Weights of a small GPT-style language model, trained from scratch on English Wikipedia.
Size: 10 layers, 3 heads of 32, MLP 320 GeGLU, vocabulary 5457.
Each number is 128 + 24 x the weight over its row's rms, rounded and kept within 0 to 255. Layers, rows and columns count from 0. Numbers have three digits each. The size before them is the row's rms in percent of the matrix's.

# gate: layer 4 MLP gate, 320x128, rms 0.086, rows 91-125, columns 0-127
# up: layer 4 MLP up, 320x128, rms 0.0865, rows 91-125, columns 0-127
# down: layer 4 MLP down (transposed), 320x128, rms 0.114, rows 91-125, columns 0-127
gate91 097:115179109117145132110123155162124165118139111151102101131080150126129112151153133140154105143137111139116126121202141161142107187146099127113118117156134115138120117153105126105130122149122142137130131113075089111138157116157153152133136158132135173141114117096103117132157081133094106093138164087161100146135110124145151169132162110075161114147082123159142178116122130139114137134089
up91 101:102133088106128104159129132131145114142117099094144096086116138141144139093148167093171149122096147151100070145167202155131143182131150113130091126168096142135109137136151102129134119153180160132135137120114087134142139123111149129106108116107107131160119145126084123143166113080123121127128123173100104128138137138135142149159124114091142149124077173116117136101142101111137132131111
down91 100:112114143155145173160132112114120114129145133080108152110154091099127102117125120114150093122057138141126143135076130102143129133144122136137141161131113114106147108127104116122093139143159174130156133092127122109096121145113079087123140114101118154111108146194129114125139158153170140162112103167086156121115106133158147080132081117167149143083094110132143118141121140115143158095137
gate92 108:149129110138148121121176123111108157122124121139130122138142125097129142132160133135141110144138106116145123123141118127156154122134095105136190187113088117123130141108112107119124112130099126096145172180161074118118186131183129134132126150139095128142108111121122130106106147131125112162081129099096149066102154150128174104115167145157122143114083072130157139133152122123112135089085
up92 102:139116122144125143069106112100128160113118093130107113145100141149163117131099148183149138127102130127094083081149138141108091100112127135120153142096112133121129122101132129109151087106125161140163148170130123090110134088121115093075102140141090117138090133132160146062142143113109143099116117175129156108088113117149068156105131142140142131113128144099126140156141153164101136145140
down92 103:125083126103138100159195158125145180114111119135112145126145164137141123124128104086143112123121083120097148162090147114107128156143124138126140106130136115190106127125108117097086154135110125126126146187139136187115133125112150142150139131128112127114199127127128118118158153156107143125120121097133077085134114098132166145123157148115081113144091090109173110139133135116118099123122
gate93 098:123112121136159156138105165177126121148129185106097113156113143133129148122110140139130117122131126151140121117129124150103168119085101141143153060112137118094114143187122171084089108139131118133131105121132132109109150091092122112089115124091108131128100170110132190151129096180144134110160143161124138152103134143127104107149176117150119091116085115140138118128112179121128136135100
up93 098:130086123163092134136097125093114103165109144129126133103098139111191128128135105116093086106112144117100177123118164127134119094119110134093127129108154086117099090130106173113144133121106099101109073143103095141119052126124138125107102140128123136124092124135114125164154128123137169125129128104108096110126114135144084121101110125106125103138129128095145089128141166181081152127133
down93 097:159108120134147167147134153148093109182144159119143099118173174117122143123147123125118108141116141163119107120117136128090137113134121143126163080138146115125167130166149072112150078113133117175139130184177094136105135096155097111125117084123124119121105142144096160133140083165103120107107079168133124130143129135103140121155119123152132094121161168170159105108121146134136124139138
gate94 095:115145127127131133142127159174125137111135118122126134133118110135156121093124133166157143150132086139175169151114104149120126158188099126149129126181156135135164142101088128091121110080133176153111109130130167129156111123124108172104152104146108123126152112149110167149149147110145116097134146162187133165061109114172122128147126141154114097174104120128129142126107136096131094121105
up94 097:147143099131094082149115086149056108136104177167158147126132100119114144117159093111120173164110124120132114116103150091114165138125126106080168122069095093162130085167121081147106151129125125143143117148131084160117117122121146121153133135132151135129164140132166127139134124117125126085127143108111143109135104154129104144140153138147125109135108134071087129096117109149130111134137
down94 094:158112120143166141127136098191165136131136120077148157116123106143139157108122117139150106122157117146144142121126102107119152128119154106132122131159138113129151161068124105083114091109105103143109100096137117139160122129111102146116134088178124065134115139112125126133178100139112096080121175137150085136139120143092159112150139139127115126166129163159126165100108152151111086095137
gate95 099:072153127128149110122126129148142137158133115157112120140119112088147158167097083149108138159138097152158159137130131078097097112124147150178160100157165123166152122087106081137159110116098120135109160141114128155144148122145125114165130092134094139132122136116093162117077099073082115103123159154110121116134126120126152143169126124152114123102108139121134112122159128155084147139158
up95 100:125135143150125144089061139166091150113097087126144139132155123119137083124091129112110118142119127110094114153136131161090163088119164131100120121136090151123123131117152136143116115142139128129121123061150127160120098138148136138116117130190154102130078125106147152142139179145106122126158111176178124120173151101099106142129104117093143158160135154123157128154123125125120166165140
down95 104:117123127139119150133154103166128148126144128153103135128158140096114172109152093112122111111097177157146146142155190116171119135142201123120133093142113141151149130111149125135116125117111136104109149132131124117102159163125134105139115103130100125137150119119136152131092097097136115092120178100096147083046124153117143119131109077128137108151124133119208115115121129114124130132099
gate96 099:082162141118123151148146123114142186135092142120084135131118108103143121116098092149145142203151158129146103129172106160121128123150134105120141112135080137092105125159109094116111120095158136191123145147133112132127133113085116131132115159106092148117082097104090130116130103116175138143146104135118129105112134106152159154128135171135087113110131117148094112103113130165134090101133
up96 100:148164126153117103113121115119110180135146110149105131179140132087152127082123083137125104152120101118105145113159142126185093127157133130074091126102105134109127107094139095157125154124098088117121100170128116161095106135174124127102106149125101138102102103146126151102134114159158146143135143152094128130141082107083118105114127155111143129141118172078107143161114135166112111116117
down96 100:149139150100153117145127127121153148123095158097091105100115139147127127100127142104127122090148133089143117116129120143146128128149097063111134135092142132117124138163092137136070128107133161102092149104125137163116147141167143140131124112130079153125118149105128090103114131127134138120125119153119084151142089122104174148121146115097085109097111139145150106128050108196082127118151
gate97 103:121122105168148123110123137153126153132121149100129098087114137105158131134091140122108182136132159100138151140105151170104090137101102143132122147169117186125129135125112127106153176170194134117106127068152136119171108123126167147153156137135108165104147127131115138096126150157161109144112154110141100118130101144155096121166107169129151094151117132130144158112143139182148143135145
up97 104:136154142116096156116141111144089101147140152084113117151098128128096106157108143099113090125179117174096089149118150102114118151133167122161094145130133132154121091131122164133142118109125133141086096133055142129135137125126132120112127144138128136141151145106088094116157149082171080156113132115154109152135112145107119113108107135086130161100148083151134101140165093153095128159132
down97 103:132144109159120136162125105123115129140165154101136107148108182101145135132120153186097156127156130145150129134102124130139159145143086129125068158135120112129161119141121100131164183139153172134091105133117144129136127128160140110129108147120112158136147134080138126101174104158092106134071130141128145153113155175146094067195130129095109114150121120131143121112099143136129109144134
gate98 102:127136136141164145140145130147106141153143103127103124143154123127160119134138117116165142154131136139132164156098116125112125123079115141079147116117124097141147128155090200095104161095123136171154158142134156156162108072134138110134173117129126159120125136108100125143139104132156104090128155122099181170120145126133163128142173176114136098101114152112126142074134102115123116133072
up98 096:114149155154122113181149106127122109156124096135167076118109124120134120121163120132134129116096156141114124110136145096135137121137140136147137172130128110118115169103135137125139113096122185139117147182161147157144152087140066104097155110211118154105062134116164157146157134145142110137122123173128124132116148133114138165113136101090139111115138135123114124150112151091143164152131
down98 098:131154122135099145088107159110131109115114159119151129120125118176104164124136147122172158131116117094089097168136133130138150120136171124108122151127152131123102134124151105112140101143109121078122164110151122136123166130087140123116088137078133136148104133133115168151113138116153154161185150119153134135117160149155096104179083123151165123151150114130138176164134180138127112107183
gate99 100:098144144144160148110136162116128128127117111088121140104110127095142137149132161141117133123145153135166129117169089102136104111093111123133148167134092119112116149122143128138081115130114159121136082097116148154126143111131084141145139110132111128123129152156156117120138167101106128078155144133174105101140119169153117111130162102090124134157121133182103184108120138116217106179119
up99 091:131160159121117102125163149135123146144137164127163151158147130126115110131107125133121154165103100130111071167102098148120103111108161150107150109174124129134137149121114130127120141092184101119131096148123108104136150140113164133127147158091128121103138098122103183157128167091104109116080115123155183095132147089088107159128132160105132112140155140159155106126099100154133179136116
down99 090:118086142098135135136137113114161164112119110166121126111132144165144106123153117107146139150120139124142163099162137118100105124103132107140166147096115140168111147115152124152128162166051138119117112127100149117159106092115094139106127136144149128147120143121155089100100079145084142131149203161103077141115125114147151090118135104127105119146107093121105156138103126095127091101101
gate100 090:089113106112157140121120148169097111122120140160105117143100154125125136158165177127116133127125136109199145086104093158150099123111115089117130124155129125129124125101111129094085085118171133102140147108108097171147139073106116123136117160120115131132139129135114116135138088147102096139125151151139119135149138136093153115151153187084151152105104098134181122125124185126144131098120
up100 103:123127087087092087114109132152152123108140141119132107097163143161092120127115170062115144137109142100122145144136085190118160131150127108164139124160107139125113102149154178117129110140173145112100117100111110135162128092124116152127147113139108109168154083115131160142141126137109101136143095156116085117132113136111111125134109116078097134121133138172098120155111170099167100127141
down100 102:174143124116101096122119128104161154104126090096093125151149114146118116118108102116158114107122156114071145129151146110152133146150128122115143154116094134121115098185162160158158152124115106138132081124088143106132123185099161149123158101135123115156110140147136123110132161134133125097094095112123135153081100104098134111101097143128087066139167123109088101135115114126085127144148
gate101 098:111119127157183149129117103120133118128095126125113140124114119120079151110167140143149104132123157129150156094151144144056104122093112084124165110138138155134166174162119130126132140110135147160105113143131177133124124141143122109148179137167155135135135100081108116135129086162150137153108173113135147105086157130109120125151128105119143140104128078153151146139140149148111121059103
up101 098:179090158106135154128165170094156130158145122105095144115145163087138141100110130132177182130113127167116107125143138138140137147130125102148110101130123127130104116129151131137129143108130128086161128137129168133110142137107123116105114124060133133194100093112098141152129093142152139112148119130133093129122142178142094141123094161100173134132153130109150112169135152133185120125167
down101 098:097111076087159108153102126117142129173112105164113110116167154167128113124120077139158119130126127127159146144147121122141127161099158161101159159102145101123151081066122136155132114163149134118091112142112098180141131140112106088111134116115151127119151151132124150099128148119125123131129128129127171125158125102133112156093160121128142148112132144081120121183150124070095127124086
gate102 103:101126098130142117119161147148123166199124101171130119116094114182157135126112124126159111143138090104160133107140141091168135084132154162131128128133136144120061130108102122149146102152110133136131084153147119110161099114134131134085163149115113161133128140101119133103163151134149115145124143127167121116119112089103122132113133137154094118191124131150175072121105142113147160115108
up102 097:107108128113126140141117148169141158167136115148089108120130111105121126122132131100104133149146115141110089141146099143084139188160135100151179142103167119139154145131150099120172089138151099142125128124117115146122143138118138091144090112119113139076119119161150114115088132101137144100135136167166172153137088121086113099159104110131150147120145114118090091110089118171079089138143
down102 096:115123091143131099187114118080124103146089109164152110141110164115116090156127109129114129145132137083130118150123125136171122150162114076154161131146121149131098143138122134106139086127088164160124102158167101135166126164149201149135133106102122155144105128123125123145121171152143109126130158142123140150119147110114131145107127141139102146156108155200142121110162095121150131158113
gate103 100:103084139133138124115143148178107136105089179125144126145102133138138135139108115110095190131138130109107127092167124100121143161112137143125158151154129110122105111103134111109138082106149108137146140163160138078142146162129155097132089118104119078110109141093112133088139122120181131078114116057116117148109091125124137133105099113103148120104140155123118140101084157095134118120140
up103 096:173127132137109135096148106154144092118119107125125098146152109119143073146113122102145105164090146123139099116099137104139113139112124153097183120141127152166117134061129145127132099117135167114135093142101171113173143106128102108093095154155116137126123093083138066141134147113125157102135122133137139100147160081167108148133150149109142106177103140129107159118148114151125150148107
down103 100:170151197096104109118122120156134169164099097140129096130132121147140121162142118107133124087125167128161122115175120128116161141090136144139103111100107161103135134140104150113112137128163125093172157121102107133155127113122148125152078147123081134150133103154153091088148137146153099133128130097124118100094160195132113098132123132129146177112105119151124135145124097122161107156153
gate104 103:145164119090160108115094125141148173145096154154133140113112139130127155106130152087141091098156161128085160126116147076116158185127125123141153137156133164153123129113102158124107106144123128140111136131095101146102083120192119171189110158150108126115130116141113104107105138170149113147131130147130092136114142186142143090096114140154133128128130080145125142115121103126133119115166
up104 099:148110155120136141183144139128121117137131093112150148149119150163114171129056116102122164076141107155124131109150109099126141110121126158115122171115161128074097127105135110108153103127141114157136156106090074122126138144181152109147121088135153115111148139069099142161174152152159163140137135118141149147129121130132132151142113131138080127140158107115101128132121133116187119126130
down104 101:145113119107132152126132110108092135106165119139104147148128125140142130146134154124140106144130139164117086107109131121156117129134134122188103129089052104137158126115115152141164156121143094177108119151146140142139123150144122094188134143151128146065176135112124068154141127129121151129108158151127137141142109105119083150164095151143088134136147097118181149132105100132100146145160
gate105 113:124113173138095120131086151132094129136104141139115124120123111152159082165090140151103151125100125139111163126123129084104121150123122089164139114065152099185091115131165101129131164115140122161141134159072111120104123116116150150141113114148113135134140102102084094123112132122119136104117164159117098124093087109134155165100159092120105086124147142129169147115155158119129105127149
up105 108:149136179125116149138065162127054101177127126107116171133141087132107108148098090158130098134145115081134155118110081100119118123136167119133123128116117122124117146145159137129104165160151106144076166126096117126102143154128133089146131131149128162143139124133122097061138125121132150095139121109120146097121109148113104093113151096130118169117152126131130118115129122110129071113138
down105 108:097148084156154135141139151145139105144169136171102130120132135112146069109149089141173118129154098119124146156132137119124154087148134137137140122163149136184152151153172127123153086178110116163141077142120194116096098078115175155106127110107166149168155109128112142128143144118128125107061129128132141133129121124156121117152131116136142102109130130129148126124150133131159136126151
gate106 097:137127097109126113110129108158127108116080170146152112137125123161084142133082183115142168098150135067129106112151136069103158139111091125126147163119146127105138150154106144146132136145121129112143160119111129142154110083128089140116142105122137156112128113104119123168057127144109151105125169129131117129139102121142189138140119116137156151124118142151156121120095171071158129108129
up106 097:099133119135123097101124145116104129081124079067128171147146147116131130156181144144131128113095122123187143110129120137129078104130142132084102134104106118108117162120153104143139101146150130094155129116159138111130126122131120086133138132123114123077117146112100149110117126092134149142209149121127142129152166106146129166132116120187124139156101128103139144113159172164163137104118
down106 097:121119141106153149153116119106088112084152138139094156107100122115161132150113118135130111123116084134114119133128115157131145150122152128180181135154108092126133130136072156151091125085130151128150071111124133151144124158089132126113190148159127120126126107171094140132169103131101118134079135146118095167124100126128102093134135081130097103133162132130106116162097116162104128122086
gate107 094:103159083151172138144155155090159150132127111119126089132108104073118165157091099120077129111112154164095098111156092136131107160149143148123115123156145113092104104129141098102065155116113131129146120104141133162112135105155129090131128097126156130136145123117114113092107096131121137120132110138119097101163167109158087140115111098119100113124114117148083106073146155148124121124147
up107 088:097142119115142141136127150109169099122099164119121143138122078141103104169169138136130128127150108157143162129139160110084147109162112148146135107165131110138131149134171138088098085118099164165175172108193095130134132118124096127149140118132126154126156163127101137119106137106171118111162148146145147118120132132143144154127124103113116117129129129212125123138148127121150067097130
down107 091:144153145121105094138135135138142116127146120123129170101114147131104139108106101175125139149133156121131099141154135138131198149101112116105136153103145183095112124123155078125162136119162145120085074118110149145097139148141089135094137116121103151133120093130129137145143153162088152152099114096126143141141083111089132115131127140137135189093171101093131129132111137066141100155134
gate108 096:125080116174112083113190154149153185135129129176100138124141150117148155170117140160078138168110102115133118148159128131130127134107092098082117152182188127154118138132114137152110129100156146097126153099126102171165149139138127137096153153117125107101119160147108147115090125130127116119142146126150101114155146138134119125111127129105133137149136104083122133095120170120133126124087
up108 102:080149133130166150164122063125106112139102085109123120188141104107113125103167145158152170118140130146169125140114111095114092106146158123132129094066088111132140148118133114110127131164075133143109099165112132135144118142110125096124122112117152171134152094121128134142151114135094104143147171136133156110113142132164136113147118147172129090112123129134130165121133091181098136140138
down108 100:107118081160148135140118094118089130150094137097126122128133130110119149179145144138162153092153057155157113088125122155152104074091119119117094145138105093137149150120098116156110130155122131117094135136114093156128148175160164144107100097154126102139108110116117136143157087163115152117152132161146166109076187121136129141144115140132132124130142109137137164110147135111127154154133
gate109 099:153148149104132137145102118110139128158099129137132111115092074098112128153171115117123144106170101134122144105129118113132116149114100123093169193129165107128133149114094117129115137121149126180152151190145138118142110111155131104117191113141120127111092144137070164151108146147158127151135151106168112114128135114118163130127164137132102124092137113125134135133151116203126094088134
up109 103:131107115137077143124091136136115136170127107160110123097112144084157150119135100136119135125113098100145112114105151110154161131096117127113152088136122116134144050138124125091142115144097095092106142125113131090170109095144108139161118162105167102081108131148134116101083150135079153136113128102111150136119122128145084109133138146142079101163099113142149101117144148153083150111149
down109 101:105138131144126155092086161128131113111116115125111127127118099151126065095175077122105129145122133084122151115107143150105116136125093095107134166135177092142155124129111126125113145128116165190182158123135146102162139128099143120110147127129148102103154136168091143137119187127155165137139131135113103111153085123123110124165146084128148116106130093131141162113088137153102125113108
gate110 099:090136163119135131146142095134142190116097122134105127148123124132152101127114114184093124099100151141127126131092135113157087104125132118130144105054135097119097108148147094183119129127140129128107118177109136158125136144133169130109128105128133168136105100115108145120115154116166121176144182127125115112123110093112140142143083138124163125079124114135167092136083125182126135137117
up110 106:163149144089147106109125134140110138112115147140123099153117105107168129127116151141106101155098123129114093140112151148147167114112094105151151150110068113118147116134141130139126121113144163148143156161130137149109141145160121147133144121118120123121094105122067155150160139166131106175136163078092079117123123133159126139118155152144156142149119085192121114159124105148186138073120
down110 103:196105166119116099120111132144130152094107145102106111165130121125100141117087158166114101106131125139130135132120132130154120126129127082176118131066113132083076165107154130173106154123123121101113150205128144165069123134163131137126128109128088146120096158117110151117126142151141125141148124163104121127126101142107130135161130115108124128112087122119111140108081129160119130104096
gate111 098:185137134133114107098134125119123127121147077122109162107112091135096138167122125080127069134127077124150132137133090112137112114148117144135164122164130143115118144192123140103122140101137159115155123140162127159194113089125094138131159123115080177148099129137121140149148123154119107081161109126098098137126115144122161132121125114140140147113151128100102167132150145107171102165122
up111 096:110094110114123125137130143143119138122146202142109135161141080124115142130159111198172118098087127138139115162145115170134144143122153153152132114140118128132116143138132151143136168120158133096132149107109091112172127074089155136118164140098109102136060147127169161124197113154131154122094121091102128127129137106120113151149131081112122114114109116142120100145117112131145139122129
down111 097:142105130106150145143116090119123162122095067145183142147115129152156135141125103091123114136128145143142167175137132115154119110155169157099128106100125112160145105145130108100126113175095117155154141138109125143105087135129105131151122090120165168146141103141082109140111103130075118169101122110127104147095119090142154061122134157123153136151116089134142137120119141114076121133104
gate112 106:101134158150148141117120124164138138125140157152111123135114104147118141139128147143162104102162066162158118167131114126107146156128124129136143098094119162135091179161101117129121152158086119079115124121111124146140122128092151144127145123114143172131098109112130137151122115103113104120089141105157144094066118172105158091102144130084154122155088105146158183116149170134130145102108
up112 104:145122128163144137120127168121107127141122173088145140105132139188099135071110165110131119128121106134096136124116140150101116128157117150153076118144157101105102154121102166137151154124139132134149145090083082131106075118107107126103118113121139139099144107140162095110096120104111143160105110137161096127158145114130146123144145098083137144147148144112166106078116158148182163135142
down112 103:104119124127116109155178137159117155129139106136137083125153195105118135142111101109081161139171165123135127103080137114104138171124113111136126117191126133146110137141105081134136142104152146149141144112136144105117148096141152122127145122092119101119129148109132142159159131092141140099066106125154106114147141118161129122087139118147095139127106156100125077091108097077093118132124
gate113 106:067167153094180119048098110116131133146102104106134148124105091142125125143123135158109120153142139135139183137152116129148169094138073135111091146111094135118125138155104158095122096154138165139126133139114109105156101146119153092170104113142103163092118115102152125147162153151150069112101126107157147146102136129120111115095137126123113113116129117109116140136112144138124144094127
up113 102:112140154116107162136101148112129117125121121141118135140077121100097153138166106164108154129120137140115107150106137137106127116122112122115143132109142150117110110137115173128106157137169119120136128110105134133109114183079158159115122161078180122124124120128070132126107120109110172173137113125134099188141118134118106053148115150076118138113080130125122118110056140118149127110123
down113 102:113208137126145109114085125097112077146106137116134106119125159144115118153118093151113136126088128125152111123119135149091094097134116143143125160123150119112142099132112144119102111109123130110121126103089119133141075112121136122130135099145133089132145113132142091073146153148136167123183135170143124158127052091158110155135139130140090097073171166116116128122138148132141121103134
gate114 097:111097132108161134127141076107173148136145160106109136114149088116127148146131131154077118124127123127130162150112150138119100120127096089117116100111142137154141149112093125087093142138115109118120156123161115155124088104136144127089172106146120139072149122148121133087087125153178143125119158132118143140049171142128161155122135114092135159152139108128144173069127115128128126147119
up114 104:151178148124107147122112151158114111118110115127144099148108131178095116132158158112115144093111122123094112145130115102133160117121113143135139156162126128136121138181144124173167156115139177163105168185101095147161146113112159126138108174135119124146106152132140168104123133124094126110111140120175163081114111130112129091121123174168161101076120120106165097144145112147131137123127
down114 099:137121131109165108080103077153152138091145129109124097149122078127101125114127179156082148120115136111181124174127109122106090159125113101136127116149101105141146174174149146087117147133118134113111144143178112098137087117111121103092143104139129132106125129132120124122147110127153137138151127115153154146132139118138094120140162132041145110108123097138122107082139111105144146153154
gate115 088:162075105109094094125134111134119124085150100144156134104149106117103123093106135119162111128127139111162113147129107133152123151174180130132112111128134092115091128084144152132109157135157132139069183120137066137135133126100078147112122124143111089142151134141149115115106151091157132133112132152135120144158112146145143135138124087173123148121104147131136089164143162084173130112101
up115 089:130115140116109129147095083102132104105121133086161131123149109108091154123105090123159099160126128125136139134093163146111171163130162122134124141115126125124099105115164144122107124151120095077109125114095083102115115126142105113153100119120115155108139145144142135138172119091149138150133091096104099189161083135135137101107095158127053142089098089125143113165145124132116124145109
down115 090:114114121143167145111144155142139146147138141144103109136100148116130162156156142112088144139137119119098146128108129139149093105089108112147104103113141138096163133146108100127155159073112157128128098097122191099117120110145152105109146116136132137134130084113118154130130140158093106112128099145150126086073134094154128138141153143099230109149184123109135132116106146148130150144134
gate116 104:124164125120117153156108160145146153151100182103102107114147167144160134152151108155113124166127070183123136128131104148155107137117124194124146134115112110110091111119126108129117120095141097104130144117154147143162143135107194116141108138105157129069140106121185170155137124108114128134119138123112136140128123096137130138163135148122098147161093112139135163121188113154127158116116
up116 096:148138154131128136137115159131147117140140146131096128100135117175122138092153151106158140106164122138130094166132110124117095165146140170181112096120174117140129160141099133091111138132126149133110134107115108184134146138113112117119082119084126080135097143090106102138079112116149103137169144123122102140096157129146103112156095153114140075157136118131108147122126161185108177107148
down116 096:101170105111122128126108141166157098091127143148159121141110136125104154137113107145131122182139134116106125156122163166161151117118154075078156129121152108124126135148129134140151170174146150151117145104108143107092107121098126120110194111082085132134102155166078158122114163118121130111104118115101148129157133141151106125088136104173112111143115139122119075115125094158150110142121
gate117 096:119141157090129107106108161150130136141105194102130096120178115142100152121091171109100141131140107096102129161145113146114152099085119123110130167166137117126138126074110119115142175100163126116139153108190118093158114150122153124093103140153128142150134102133142135131082155139118150143123116128112126130128164161095150129116093170121147173135098151111151127098150129138123084152118
up117 090:127095108136084134140162137203140147099164155132140123101109145148141149126099136154093136066106124132135123139075128101136119157110115111138122144114112063112078124125130107146118139107151141102114166138132118099105116113127141122115134100132153100143126088102173106153116135120126156094136124156118085131107092125091091117155147151159108117139139130095125168123119174138152138179101
down117 095:071118162142095110134126126111102147116107122124115126139135139081115139089124129125186119137161113138133145138105131142134105149118155160134129128149169146144116135128134153124159157176126085119125111164160160143124143108120120089150177088134122141127117167114119122134150116137110095133140145110156123120151061104129136116031128138158130151110139118151091121134120139124069107137175
gate118 105:173130126127114157118157135174093142137104110194133116168146093132133091104129102111093126105149123133157115061145105115092159148109119138131135185086097112181118152067118095140081153161133129154107105102119117150132136087104151133142133125161142145093105134116125080150133147127121127100137124107130114149151131135099111129141146144112156094130098127126104105151130150122109126114106
up118 106:143114104146107120134090088153107122140189129105141120120113123142145095123112143116119160134102153148152113123065172123131141099144135121146151100128110115117147096093122161101119101123099141125155154143101144169160116122135108154132070151113124140061094120153140146116178184116153116140124129125125144092170122112164155151098150111153187120102143111125100126152136119145165110135128
down118 111:116130157095092097139111125112134101105125150134118180165113164104134132127096118113111120148124161127103122105100115082103143111082086115098160162105118135099133114128064185176105123121115112117115151123097114152086141144117148172133147171139148122118154066142152153156128131135130142108096089155108122121145131137153158151133135125094134148108129146091149152165137137145133117109168
gate119 093:143154133122108112050104125115101139126092130154142142099108096106138144137121152136086150140113104115103122134115113134136128096107132111078156127092174101169100120154131134131125144157107152162126149161145095151144127119094133143102106161126115124143153175131131092136102155118150104138107200157143096141117123127110133169110128120161156123124079136121158114139119108163166154112183
up119 097:127126167121120128112146086117138123121138107174150129138106081127102156122132083133105142112118161126105116173153182117125146120094120114098084137086110117086166133122154144126106171129128137142121172161134156148116108160135150150125083107111102114137132115150124113160111140122130101177188122122146088119136135128170143102144126150125168147134135118122116103145115123195193108131135
down119 098:179103122129124150124129105136141106090084104140127118132105081125098129138093103177118124112100156143137163115134131116156129111118115110142111132060114132133149155120148114150079151125136098067125138182120132139104140142100120118134102113107116114105111125143137130148162141163103103120150114139082145160096141122112150059147110150089143121157123113146138169107067113147152097134130
gate120 112:153174120128125138125132119143127137124148137117103154111146109090115120127153190132123132132158085111158125167118126131108127106175120113144148108125092096129171164119131133112137127126114167122157152164133152107160121138148153174102090160111106124083158085117133142081140107157083114132117186129154126105153084112137103135092155099147120130112099061150141137124155120104113137153114
up120 098:141141148138124134139117157102133145122165118119154148117178131104127141158126078137139075131118109110112120090196123160074165130141134152119120151109082099127159114148163173148124131101104127149076143131107140079113118132133141148169172157141120092136144112135134141100118128184127103126113110140162110145140130118125129115080111146126124141121145146154144149145160146136164156139188
down120 100:106128176143158125123149133135125153124112149142131120123120110138153126099096174123129163094133149131161128142099120127156091118129147096139077118159152170126074160100156116119151140139110179145155082157168157150140155116091127103100066099095140110099139143137140100149153130114132115083112082117103134127126116127081140088092119147121110113146131126122125094094108088143135109135106
gate121 093:120184151154168133136147104151128122141100128118105149109127112101066103161125119134134142164157146148076076110107101126166127112123117054148116136127154118149120137117077129109136134122181150105131122131141135149153166131101148157129160129131104136077143158130123105125109157165135128084108116118170104110077153133153111126126137118092122125133096125138144173107124166107153136134135
up121 097:108138165098108106179134097107159077122124141118130129125157142161091098106122129088156101110158135131080110137137101143151112123154130090142085158157127120113116088117147130092169146103155138118149139103150123137104156121107085133104120073109118151129124157145172118130086135132136141117095066114136082102113143101155119138127091098125142132137098117132132158120086115130147081125141
down121 101:162114127099088079099090124137138094086155141134148091138124152104151155092133122131122096107114110121149165140083152133115142109139172166088141105143122127096108104116116124152113150129128122133119090112140095117134121093136069119133087100123143114148119113158136146143109119137127127104151113126158166109190098159151125154118118129155148150099149125105126089152106093177090080116122
gate122 097:064158103130166122102099154136149148176110153147109091138107130143160136141132133131136107140143110173164107140137114126107160138127056122155128116099108145159157119167108137123117101106118158147111131123091133123141156122109137090129175140157130154140135124125102131123131090131101125162098144184134120129148137122126141130101155115145188108155081109130115149112169134134172076145113
up122 099:161123106114117109124098127112132118143161109104162139156173110112134119113158124177099135130122123092132177121148142135138113155147161136064145123112118129150160114087099088159086103132101145106148134136158132154139132127154125153113125174141116163066127131133102140122170088139149120114139137089129102097113108142143112109103114154129158083131164156095130154185098144151123120127167
down122 098:116122125104126108113155119127179147177181145171122130141130107174129132124153132107160169129093121115153102132131124116101154084134167088162120165128115117168154124110155113097147120114136122117099119134097131126153126136153187159132111139152134134125129132092120112126151110123109123122134175156144106124150108133092099118129118104146135057134140092113111121085182081134159134154165
gate123 090:112124123129142100116119117134148149164133154133114117152063166144121116159131162180143150126150091142145127139128138119096102124119137098138140143123100088159154180142106127143108151108139127149148101138137152128137144110146152136101183113138142119122091104117126131093135146122133128103083141082150111102102151152152116156128158119126126099131110077175155208118139185116109128123087
up123 087:142151140109140137132121123133114108140155154117175102109110179175113143116123127140126145133174151140107145184112147099158109151144135119117119132144130135075187130116132118091114152140172114106166135135168131128119135098123160118078151064088095078125118115113123129123131146103139151148114098105134115099119142116129167099145109078121113141140109115184129125138154133100107155159161
down123 094:125150132125147150117156134131101088119153128131158092122165127119135140134137070105131158184137138119150109155157134123159115202151124113150116104087120150133126104127119125101123122165132160114149152131088100137157111123095129127108118099109087140149154148126147109156152131103130150140103132135145113142142127126145153051143125085121136121148095185100106080113087124098152124104171
gate124 102:129139097127116132161135123100101161108124109202103111182099105108139143147170124157121143124108149142145118151172138110155105163093093103094134132129107129128149106129118140112100116174139189104134094105140096115152149128073151145120169108108139163126178120082124123124123169136107111125103144136149144081140116144119119111110127118121135085115114126160152128128167136143114110169156
up124 104:166161099105130110098087151127093108139138167137128108188167104159110125149133119126114116137165097121126162112130138141114106145094153128111148146162131085155116135117123116090114125151092176109127124100178128107132095150117161140145066125136142145139152119112175102113156158134158105130130136179136131116124123102129136115099162152153144126143086138117135090112110085133071135160140
down124 101:124122124145156107106156121083115146110113100162146128199120098125116110157111141152082137134080123121128134075132118053107140169131126129142115114129107148107169106075160147107097137115126134156129116126147157147144138168105124159163117106126184154127146101120132168132140145111133100107110150125169093103136114108135133152147122121110122138105120181140145085125112104149105121119159
gate125 096:148148092148125161137145122133123141124106130095153103124129122157141130123132138145121143111181100185143156121138085101102128112125090121081192125089146143120128137131168093159124125106146147152151135157123130085135126114094137132149148111141132143154132096120109142056139099132126102121097154112200146083078149110130154141095149160105141118141140129147165155113129128140156144136098
up125 096:156120100131149127172100134059116131101178136116132125129112154138123142086116155159139093115105119161139151153116133117130156087121136119102181114093150120125115113132113125105134144129103087175121109161195142092127145130116144125114138149121157112114180145169166164133106116139126130148144116148144183170109108106107109144144158171110098124138120117097160121114134113143110163109115
down125 098:097104104127100122090147150115134145135138140115134129102127126098135144093140127099105121124100144120100160133102136198121144131164054162127098129153135135109124119173156160168156155116104170111128134137125135139114120131110080140090123148088143129078134132131125158129140156154097185128152104151136144117150159123131109157125119135164101092115081131097130128105177133078123150141117